python train.py --n_layer=15 --d_model=64 --n_head=2 --n_kv_head=2 --head_dim=32 --d_mlp=256 --vocab_size=1213 --activation="gelu" --norm="rmsnorm" --norm_place="pre" --norm_eps=1e-06 --positions="rope" --rope_base=10000.0 --rope_fraction=1.0 --qk_norm=true --attn_scale=0.222 --bias="none" --tie_embeddings=false --parallel_block=false --extras=["local attention windows", "value embeddings", "hashed n-gram embeddings", "learned residual scales", "skips across layers", "capped logits"] --init="uniform" --init_std_qkv=0.0736 --init_std_o=0.0 --init_std_up=0.0736 --init_std_down=0.0 --optimizer="adamw" --lr=0.0046 --beta1=0.9 --beta2=0.99 --weight_decay=0.04 --lr_head=0.007 --warmup_steps=239 --schedule="wsd" --decay_fraction=0.313 --decay_shape="sqrt" --final_lr_fraction=0.0 --batch_tokens=16384 --seq_len=256 --doc_mask=true --train_tokens=119600000 --steps=7300 --dataset="wikipedia_en"
Each number is 500 + 25 x the weight over its row's rms, rounded and kept within 0 to 999. Layers, rows and columns count from 0. Numbers have three digits each. The size before them is the row's rms in percent of the matrix's.

# layer 6 MLP down (transposed), 256x64, rms 0.276, rows 238-255, columns 0-63
105:458516494485530533476504504534521543508495453507464464526508532533507491510502486504504515538493467470479507529522510508523501469476512495475563500504487490460509511509542549496520496462534460
084:493463492490465492536505495510516500535468477510491503499513468478527465506499498520469503519473507537519505549552476538475502482495495535508509504424503504458526531506492511478523513526554529
118:528510507499504517501495493534505508501505483506492504465452478502513503502537494472511499471499435515519471501501482461519525470479514547491444494527482536539447494540456511514459480491500539
086:497481517474523510497502544432520467541526513496490493488509528502503530510488524508469462509524479525467506492487473528465464566520527533506493495507487468474495479513501544487480467540481513
078:530498510491544509534417535527526521498525477474525463468540501528480505484529508489483499491479490453491487531519470492503530499501486490495492510467526523508487497484537480519505514502553457
093:498443474480510531480517454521536526548543477522489474489545512476501510462451509497508508528496472470483489474523488541521509529477491479498493493513545476506534475498478525506470507514532497
097:532475533512533530479534507479511486504495457508524511473468517518517459487513513497493502526506537499542503491497468468506487512463547512543490489511472450466535481483485512511471479544464463
090:471546524476495477514504494509512482499477459501517481510511528515514480477491497489541491495468449488489438502503506543485488495438500491444555495552512492524498477468509507472483492496524517
095:508509518484557515540508472492533472539496473538476499504503535509509514497497481475477537499542522476517484486505474515522519457456501531555481450546456517480505519487479491501517502497505520
100:527467449469511507468493485523466500504492518486496464479437476498494509487502495477459497538472551522521506485502451512482512484532536507543533494501497503546503498480515521522494516482552522
120:510509454503477546480482460505554517482506515542440521492448465519507495471447522470474523492514490507543513513484502512494513507482506517500524509523471503507500482480494501491499512443544483
097:532491499510515512475459487451495481561538502514538463493538493475492490517539508511526481483501512452510492454511518473487497492489509458494490481510519517507466536514503480515519479440535470
089:491489500486483520493489525512523511498500459516516455495501485483501489461490506430460498538541454490462512513492459477511511482517493483476503550476496516516459482524467495464512544466536494
102:524479512499442471452515508538500444486446504482531508514495510464500525497474523532488515520490506510490495510520499526492474525491505546513480490555516456472520443474485503521489475514505505
094:470506511511515517456478521498473496528506506492487528483510469505466525455493522467468490519530515520511535468523492531465502539490506509524541465482547489492524477457488547547525461502509508
105:489534473499459513492474495461497464503538511538501511467462480509499534529485479483531528489486456491509468495469564489493510489487481552553499475536483476479519493544524486506496504498514509
084:488455516527479507500527518517555473528494527451525489538485505488503540493514497549493488483489496476537525460511503485494507485460496503501505541481472528478462488494477497438498486479495451
108:507505488542511520545451507473482530496453499479443458471473481468498505495499473474491510503487490513447497507520551553493498511513501504540491532512540468500513480511472495480509527535500499
# layer 6 MLP up, 256x64, rms 0.279, rows 239-255, columns 0-63
088:516513483475532497508481478494468466479476528494501508499506496539486516511505493531497503436510468487507498444467532479478460508522518498494509490549498447522458481510458519524449468485479511
112:508491516505511500463495515552458499530489509518502542437495494483521486527492484512536497471525503488517532504497510424509520469493442500485449470504494519502473530507487484481490519516531528
091:490506504508482497483504520442477517521509474505542488498529504502525513494482497501507477509565471539483523534499528514485512502477481562501528509552497546474500532558489549494514497502498521
089:456545485516470513452515472488491481471494541559517477473514512488514508517508487497543518465513508506470519500459516494534465484463509496498506489489465507505495512519503562465489513443511497
101:464527498475495497509495483539468502455491478515497493481512505514464473504478493497512526434507469481493491526478476488488469507516470483523552487494560510481452449539503543494513504469504504
093:527475468478499481494497485523451524533543498511487528460510507479517533526459497487529465503516517448485491503498539472450536447521498476452513528488502486522506507504475521509535500498525518
095:521472552470518455486503540504494492496465511527493494525536504478508550499469479491503482510520494449502514455523502491503485481459518482458541518530477515494461492523493503490539469486550486
102:515513545485494498498548503504502485469530492529519508520500510483470528534497496508464524494531475535519483446420551481518539520512512494501499472482516525517493516539492526501544521509505518
099:534487506562509505463511525519513492482500487479535511487546564456485524498473493487519490482490512503530487509484526501458543479491479534540475480515498490494477507490560502452488495468502498
105:489511480478478505460501499569553465498482496509470518481517501505483488513475504523501519498496523515523549511467486499473473523453517517503466494488532540499473499514517505532546497440535524
104:504512506502532491482490500479520482522498487506506497480544486423478507538506499490523513503476486508468496503466517474468533522474521535449530497469520534518464510552508507527503473440520510
092:517474433505528482476530479459446510497510510478516493493482458511489516516504523565572490467487539505497504489499505504475530501506499514497468471511488494528500475530522513529467500520478509
102:432518506489449455464506502511513466503469503497530512510522512505469516501491481509504468495467552515519486520472522508466495526533514527479519477496525534469469459479471512489489453476490490
100:508496492513487486516494555496467485518515500539589508472502528516513500477489481509488510520521514496508560479497526470462512478496527527524493492472502501511510465575481495528501534498513504
098:497534474495484507464513520502529513507468509498489539489496491478500457501484451535560522480490451513502476486503506470506491520533421539490497451523486498482517532496533513487491509468493508
095:490525506478549455482496499533459486496473479525510501513527487514471524523524494500512524507549503472491483511438491471483535491523496494502494474537541526480475520509483506512500490536488576
104:503452478530494489474506483484488507505505484491515506471545522429497503483418486536538499495503498466525492528516507468457527501498478494482490497512521470479533517531481517474494536467505485